Part of a small language model's weights: 12 heads of 64.
Each number is 128 + 24 x the weight over its row's rms, rounded and kept within 0 to 255. Layers, rows and columns count from 0. Numbers have three digits each. The size before them is the row's rms in percent of the matrix's.

# up: layer 8 MLP up, 1024x768, rms 0.0978, rows 911-932, columns 480-575
# down: layer 8 MLP down (transposed), 1024x768, rms 0.0946, rows 911-931, columns 480-575
# gate: layer 8 MLP gate, 1024x768, rms 0.0923, rows 912-932, columns 480-575
up911 099:125144155112129092125102090087130128087151116119123139122161135137080113116135156098117114128171139110134139149156138133141127112142129130108146107118134104147136144087132107081144137113149186139113144151161105165140126120123109145120129112166105148113130168168101157123134142184163124114
down911 096:126130162119091119109076109139124115123181074120137143096136150142146099131133138116112185086103137134137129129132104117139139169142110087100088108114112172119128143084171108120146133118133154141142101144125092144120123119141095115080087104140088127141139143153119144132121169204104137133
gate912 107:115155129101132117138123158094089150127134108156154134150114090099145164148129124096149155122107126133143144166123157147075116152126111138126123122095153099126118164148135108134149145205125157120099093099106135161146091087139156130147090107146084128119156098122146152153121122159144145098
up912 106:149168103128113140141137152074142111118178098152134164113094128099133121137131131093119140090121153154134103140154158118092124171120159098150099123113165088131167123119109143141202188152146127160119085118102110141145129141151168137178077146149102148118146147103133123157098108117144123134
down912 101:128164100114136119112114112125129073136190118109099146159126108090132121105159121141138147112120128176124144120126140126152112111169135093143150167096096157133125089119130101118140111088133158118080117130132130148119085134115139124116152122119138143152139103149129176145139120121115138129
gate913 098:124118113138128142091146147160119104148121120112109176126139111107109131145148162101139127078170132124105145126108112121129145148129089134124129111153124116151168139143124160110117123135096129148119127168132123157103121099134122103113178109125148158127138126155102126150143139075113125122
up913 093:154137134127152105126141163151127137140120127108147102140144129134149141122142190142130150106121069131118099175121161128102177147134123117160159136147106148086147138125187117154144142120081140131081130114145140107144077130127151108123151106092163125109142096168121117132130143147155148101
down913 093:111139100136113125146136158160143166167118126150132125086166153077134149122185129126143161141138164129111100102123114102135131122120118138122128149117123166141119142115101144123117093147124135158081132149134143118150155106135145133102132158138126154143111096111100097159116146189128102153
gate914 099:115139134136152138091109142113107097111153101177112174105174056143118135112116112125117167099136123164133101114117107129075097130086174117124131159124108157155092171093128116109078143112107103119146118099126149108118130142136135148124121103123108117146107141154150127141111125138149098079
up914 095:151100130141078149154124164130156150114103156125098113133097172099106111144096191065108128145141143145144110139102117119144148144118125129090153135108143124129110173112086140120161140139118105098062155120134134163144108119172098124111163091108120112122180139178126170096167137127141137138
down914 100:117140148088139140133095134143095085215167141104094180148114113107136169108107119140151127120102151107112126170128159148110120146111157106171119127091120126156070091119106115138143142159133111095147088098154155117139138143092143135139132155128135103132125117174131118089098167145142143104
gate915 096:131100164150169137128079149067138167108164150113129160143184110088138115165140088091138155109154109143134095132128156139095114132097136119131144168177133120117108123162123168086165139141128116147126146128119158085145147143169087138120130126132144095142157102139111158186103120138142108120
up915 094:118159123100155115111137138099135115120128156121144110155118151141115121110138179127134117155077149111176138133141115117128114107085100114136126117136104120112163113129132081107102116099098165096150165139171142156101136082107120127138071127161126143162095137122113131092101159135108117166
down915 094:156103100178161176107117127126110150118129128163126113131140109122115115159154114154112132172135136178112131157071128138136094142166134158158171108120098116094103142106109089141162142143133108118098137150101107171131124186142146171093157140104139079142147147113110145140135140122136116129
gate916 103:121173152128145090134100110162069164100141111126130128159094170109105114126102121116142104136114140116147141114139158100122131145101127125145139123089128105123144094150078179142157130111112142131140121102160129155134130168086116153146127165103128112148166116101111133107133133108147169120
up916 104:114098163115150096115141138157107147172103120134128164175066160142126130139152147107125098137101102108169155118114079119142100115129096141106147152126157120116177144112133139140136111180149122100113102170105130147163079131147187122109115156115148101111145158118090116157129136146157063151
down916 107:138119189130122100116132128150111121138124173151142133140151159172088138134151120140150131125127121112092161105165134126197131125128135162130146155172132148107190117144144099152104130169159154181108134091111150111130114138109169193082143104096140085111127148125097150124124100130148125155
gate917 098:130135173111143153146132140173128079125136087155119153139182121129110088120125136138111181109156127160081108135072143146115112141123139160120115151079115139126144128118124109087118131114139124151098144120134103119129131106174162128119129143146152134149147132095143154128115113149129127075
up917 099:079172133127121142156152140116130120134111166157140178147119136108125128126148105113094157071120118122121159131103174161143101159142136137164082156139117133084161103089125113136152117106129052112127127122120069087099128116152153140099144163110126109109181151125119123127113140137088118127
down917 099:191081129153137112141134141141180133117159109166147155165150131145127101140114122099103109121173116168146146149145123130164150151140122139112121179103158110121147134112128180112110115111149098150147118136119074121147158159187159164158189149131102131089142106155119140140148132131153153114
gate918 096:147154137140096137172096113158104148112151175132076108074089111135135142152118205141147138100104127163129163152104115109123163103098135117132131113110127125170147148168091121128104153168144156153118090135108130099127141131094102154077121138133129121111115150115099179117182091141123141099
up918 097:153136124108182160127159118167134137138104105128144129114107118125161138080138132135091141124153166153116133158176122131152098100131125134120140111089168140110122154154092128102102161167086137165130170133114153119101136123130152149107149150151159124132144144132117130126106156128095133158
down918 097:126123128152124124083068127172139111098132128109119090151116091131154136097110131134133151090088106156169150115131100094140171160141127141157150101122097175194054127118159155120115156129126147168156135167164091107116140163126132139148167142140150126139100141109161135140144110104121104135
gate919 095:100151147150139106148131130130120133137107110151127140122109158126091134136123114106086083149104102092116149083141123109123136152126108135102111150152089157111108135154152136108106129161119119154107128164050151132110157130121133133107117145091107149123105137090123102123118144122121125131
up919 096:147091131133124155168108110098105164144136183171149106121138109121152116140084148108127144146115110119112112111085114087091105117072156119106090140162124138128119130139119137141123114136142138125135117102094158133075132122086135085124073137126065163028118139129103108119110121159132101091
down919 098:136151120154143107169155116060105119155160151109113122107159122135193086134108159102109149156124092116109138107081150169097095132149124126104120152133119119106108164129127143139112141163149145118115133118122135132078160167113127109111109130153107143125133150136106164143115147123119134135
gate920 099:096097138121102149179123114094115126201121084147121117143098135096132126136128169132150129141159146089181138132144152127098161164119102165148125130110118136137152127109123117137097124143157121135119127173080133128125118038110130094101115116102125131087153105146127089096103166129123097127
up920 102:098142066111139153186164105138110121095121085143145145127103147197094159146111092154092125154100169133161145094155186147146123126146142130128134090171122124063173116155111152117087128145160102104167121127141161134165098093120105155113096120105152144101126164128129172126112117130188136121
down920 101:111130104144118134169144167146138115120139152173118133057123106175107116166117052137135152190110130165132083080146111127135146111144150171110128127140102118100123123098127161156133081139102122118119167134110092134108148129117092151135105135135120107122161104147172150133129090122110128126
gate921 100:129124142119131149104093191152164125127148108122146112125112125122127139153165088141146130144121147127148122085113075154106086116098127148125074130159108162158126120148145136154093152130191081095111099155142093100168171136149131134153140106112138126155071133136126143121116145117154139146
up921 104:159133116112139141150129124101108138170097132086122113115163118112112116066128110117105136120175100113110147112138140111108122098163170097146162110102099116090134131135155121117136163135103199115139148141187156099123120103124120089157148114126139116127163142120078111122155138135154141093
down921 100:129124135115136137109171101093165158124135137120142135147150178151113125139110144124156128114186104136134107164120168119126134145129144121133121151125102168097109143115101094123135133136138146114119131130175141176141117105102145137108141145135108137138143111108097118103153132105110101079
gate922 096:119068129114150154170162119133160153113085109130100119108073084108123129154116148129169149125146080135124147155118162128141163115132146147148118114118071155059105146130100127151129128116179162122098105133136110091106120155156134105158144091131129153141094134102120100115085179140178125141
up922 099:121130169102097166151151115122098165133127126178103083125151149160112122099095112122145144098113153118157148158147122173136118100079138148145133122127114111146127145128122162086079121135101133157123145156149113136117126151150135181090116142118103113102097098099103138134140128153135134134
down922 100:123113123123127121156112116154147154141144129151106138116169147144164128136129116133118097140148123125139117105135145167142112117124136142095112137140128114112135093136146130132143112084166121130134124127142094128156131150136127130127183134152144144122139120102108145140137204131111161125
gate923 101:169136134171152113109106151161131123125108104117113090128127150129145116167099058111110103144106124106121144114094093154158110160105141130129149136138201118130118104122168169142157106088110132093145104146159134125066136130120153129122157121117135073146120079150111159131135123138123109126
up923 101:096149126063150157099116135126119156097149158114150116124134142145148118152151163148136155124118143136130141158150141137128140132177127109140123113093135163075109130124086130103113099140100133160115122133112119161129137150101094154146106154144156145112161152108151119128143114112122144168
down923 092:156119081159105127141119128127114115152141093126112110156161126094148094134139111117161099075121067107141160126122127090127080150086154168139160139150135111154131119116076090122113154125122168143125154155150149129101101136137158105099098108118153112102135147143102126112108052166158105144
gate924 100:120159146154152143159118146099111120134110136129147183123122124124104113152132106110132157169149163124171121171140152128128064149129135131090127131107156137115121091123184119109121148090123114142141111137113144144106142160121142137076133109105144145146106143132113130150179140148150112148
up924 098:119123145129095138136155100124151121126153099136125105126164120157134157130084095138132163118126142152097168115121103120113146124157137141112146137134132169153082157080128101104131090148145114142176142100150144129154159151130133150081142130094132141145103130129098090138122162141132136127
down924 099:134133151164130154126101098135136072121127069141117073131092187131081149092109089154147100117135177109088119107110133148168133091116161125124121142113131117132134123152120085137130100152147096157063128111151136119122123116171109104115115156136075135123160088153147109103148139142153172086
gate925 101:089139089146130156073136152131081176109149074116118146139124117103135103125121117113079068149117168097122125131134170158120132135119131107123109109125083171125111111099120094129139123133161129114157136130125152138126163132102145116150136140091126096166139146144106137149151117081079138102
up925 106:150130081146128145134105133100090149097110136067160106168158171166110118157144110102122083176146084094147117111128122157136103127099128136106133086110146146103115127166178118110159157151116143080128083135120140111122165095124126139132101138081121128112183140143147150152107157123129124110
down925 102:132089081157158123159095108127135139093150155128154154103150135172120159145178180158146116152101124113137083090091141121094099163092106128104121092132158206114130106132144165077108101176167144119126167181141120147096132095107150132099136138109133139139141123133140081123147124117130138148
gate926 095:134138149115142089136078114109146147124138120135133164151098173125120118152138101102106155175102138126130112150115128121142081135181144132161094098114137164131134147108191105155079112127098143147162144141102161085128161113089123098134131159106097105104103157111145116144093123144153156156
up926 095:110186210103099147116130138112119168151122144169113131105121080123138134109144127074143168124115130139144115153144134115117120132118134146151148071104099123132152127069106134139120123100123174110121170110147161121093143152159167119134092128108124110118079181138138071122139145153085149178
down926 100:108161135172130135146145136130149134158163093097136143119142106128142121113180153136140146092131120118112094137152121179158144149111146176130110108130156156115122158095187161161130135165089142130113096123151139124129169120148122151119111146111123155131112104134142121172183122102121116109
gate927 100:090107123117164121132136093077169157133124127112131142128110137138114161108154122067097132180115138114120066124137143107103116110116139139112179127141128142132141148103139099105140102100130106124108157123169072104116085147120127113123152140138097096112137118136170109112113104107109102109
up927 102:146122115132144146134096128118113092150146119142101137119167152097174174117188113114106129081133163090106128123119146111163098107104110096165157112144140072116166098138127125139192084152155130122171130115146131137128118122120117154137122113086128108106150132123167078102194125103093124098
down927 100:130169112152107116179116068143128159165110132121117137109118102156186119128151155092120157186117101122139091158124135095115145091140155131130102181118136109141146119162106148172137133102165142122102140135135101139133109138141121152119130118131074135123109102125137149133140155144124140131
gate928 099:146135133148135148145135094095125124106148156131097130189157117102119101175081141171146131164110093116112121117067192094062156077138096104132151154142152125122102114133129157132127196139128157136163137159152135142131133120139134128084173117100157104109105130172127143125083127161143125131
up928 101:163126127099137103146111140124104126130149136117164123156100128119116172128103141134106143117154124132141162165094175130105125123121119132112111119111138143125172127128098092122123176122124141098114138136163108140089160064126151145117130130118138112108115122098110149120167163086139136127
down928 106:154126111144124084177130144118153174133154140125123129109098108143110164132106151125102140120131110117147107155121154138123143117120127152105132103125145151140148136130100124137146140115051190099087097148143176139134135103114127141176113138107111125143069115150087170115111106134115158163
gate929 101:135119060128149168132145116111156117143147172134106159130082158112113109120129158099160107116088127104120119160104120122123106147142118136110106119115128126127136131130171131127110161147120140104124144118148191165135132138160143112126145131162118139113144126157148107171162164103149121103
up929 102:107130130113121118103093147111081117121159138142149135109118179125090145110130153165110142129125129179141150141094162145133150144156148136139145145124137115095134103100109173134112091127104060096125107156136142098130125107117113151184136131127144170152086179071126144111170144125123126121
down929 103:080129153101092188094117148182074127148090123142138120175109144135152119089145133109112106138158088143140161110168117158113118156121134181164143146155153104107136065122113105153123146119147147122134122137114180126137148145168113205132102172100158089121084118115124140106175134130080118165
gate930 094:171105103106118104161108105142099122114109107155144099151142117111115155095103131142145105082137132157131125109149125165094159120091129121129174094140150109155068141174098139146105148162141126119176107188160135117158139130163133105108116133105117107116107122108156133132141137107131096107
up930 099:140111113125123138134151127132125118127122096116130105121134167108149124150191120138164119118174138162125140142135127122147114126130135121109158147136164140157141139133116161142111144188148112106106156128070091132160151110134110138124148136129100130123148140128128156173114119105117152158
down930 100:105163117149120148126130139118111102108113098162134098140135144126142118148142116176129154109124145138127136143131141126163143141138099157158084155155160108071143134103134131069164154115116169124134145091115127177072143141154118127143114111133137087125166079127149123134098114144101122115
gate931 097:126106135129083124134110129140121142134094106123135130108162138140108110143121161134145172121173142189158144141099180161100125150135085131097116134111152109114140145141100087125127144101180104160107142105146132104132168106142112129103124118120131076152084121147088151075127108095151146148
up931 098:104140104097142156132145112139119140113104122152093155102167097158156131120103129120106166125154138138103120125126139107126161147116160153132143116119125107168140133146101141089117134125125115129112138086148188165143140169127153126119124132147165131112096100155122093137084130137116124130
down931 101:092139085160134119098147120139107166113121151131106127111148146143161106122110154108131071129179139124100106122143060128081098168132156130140118141111109153148128100104163131141173146103143136117151127154114107116116140101083137138136112119131109163087091154073133138097154117102119166099
gate932 103:130131139123135166148111182157084133175124130152133133118107176149114135103132130127107127171122138092116152152127136133103173114101159104109107127108109124159140131160115122122132087095110135115117130097112107114137154113105131132074124109154110133129110154177161110144138126137097113107
up932 102:168079128108104154108080126082120133128145144110137135101127121143165133129173119128134096089146108081173185153113142101136096141104134122164124126140129087141125090161085172146120132180121113123162175170134120123125115155130136145123088106097141137136112151113139134190137141072142124110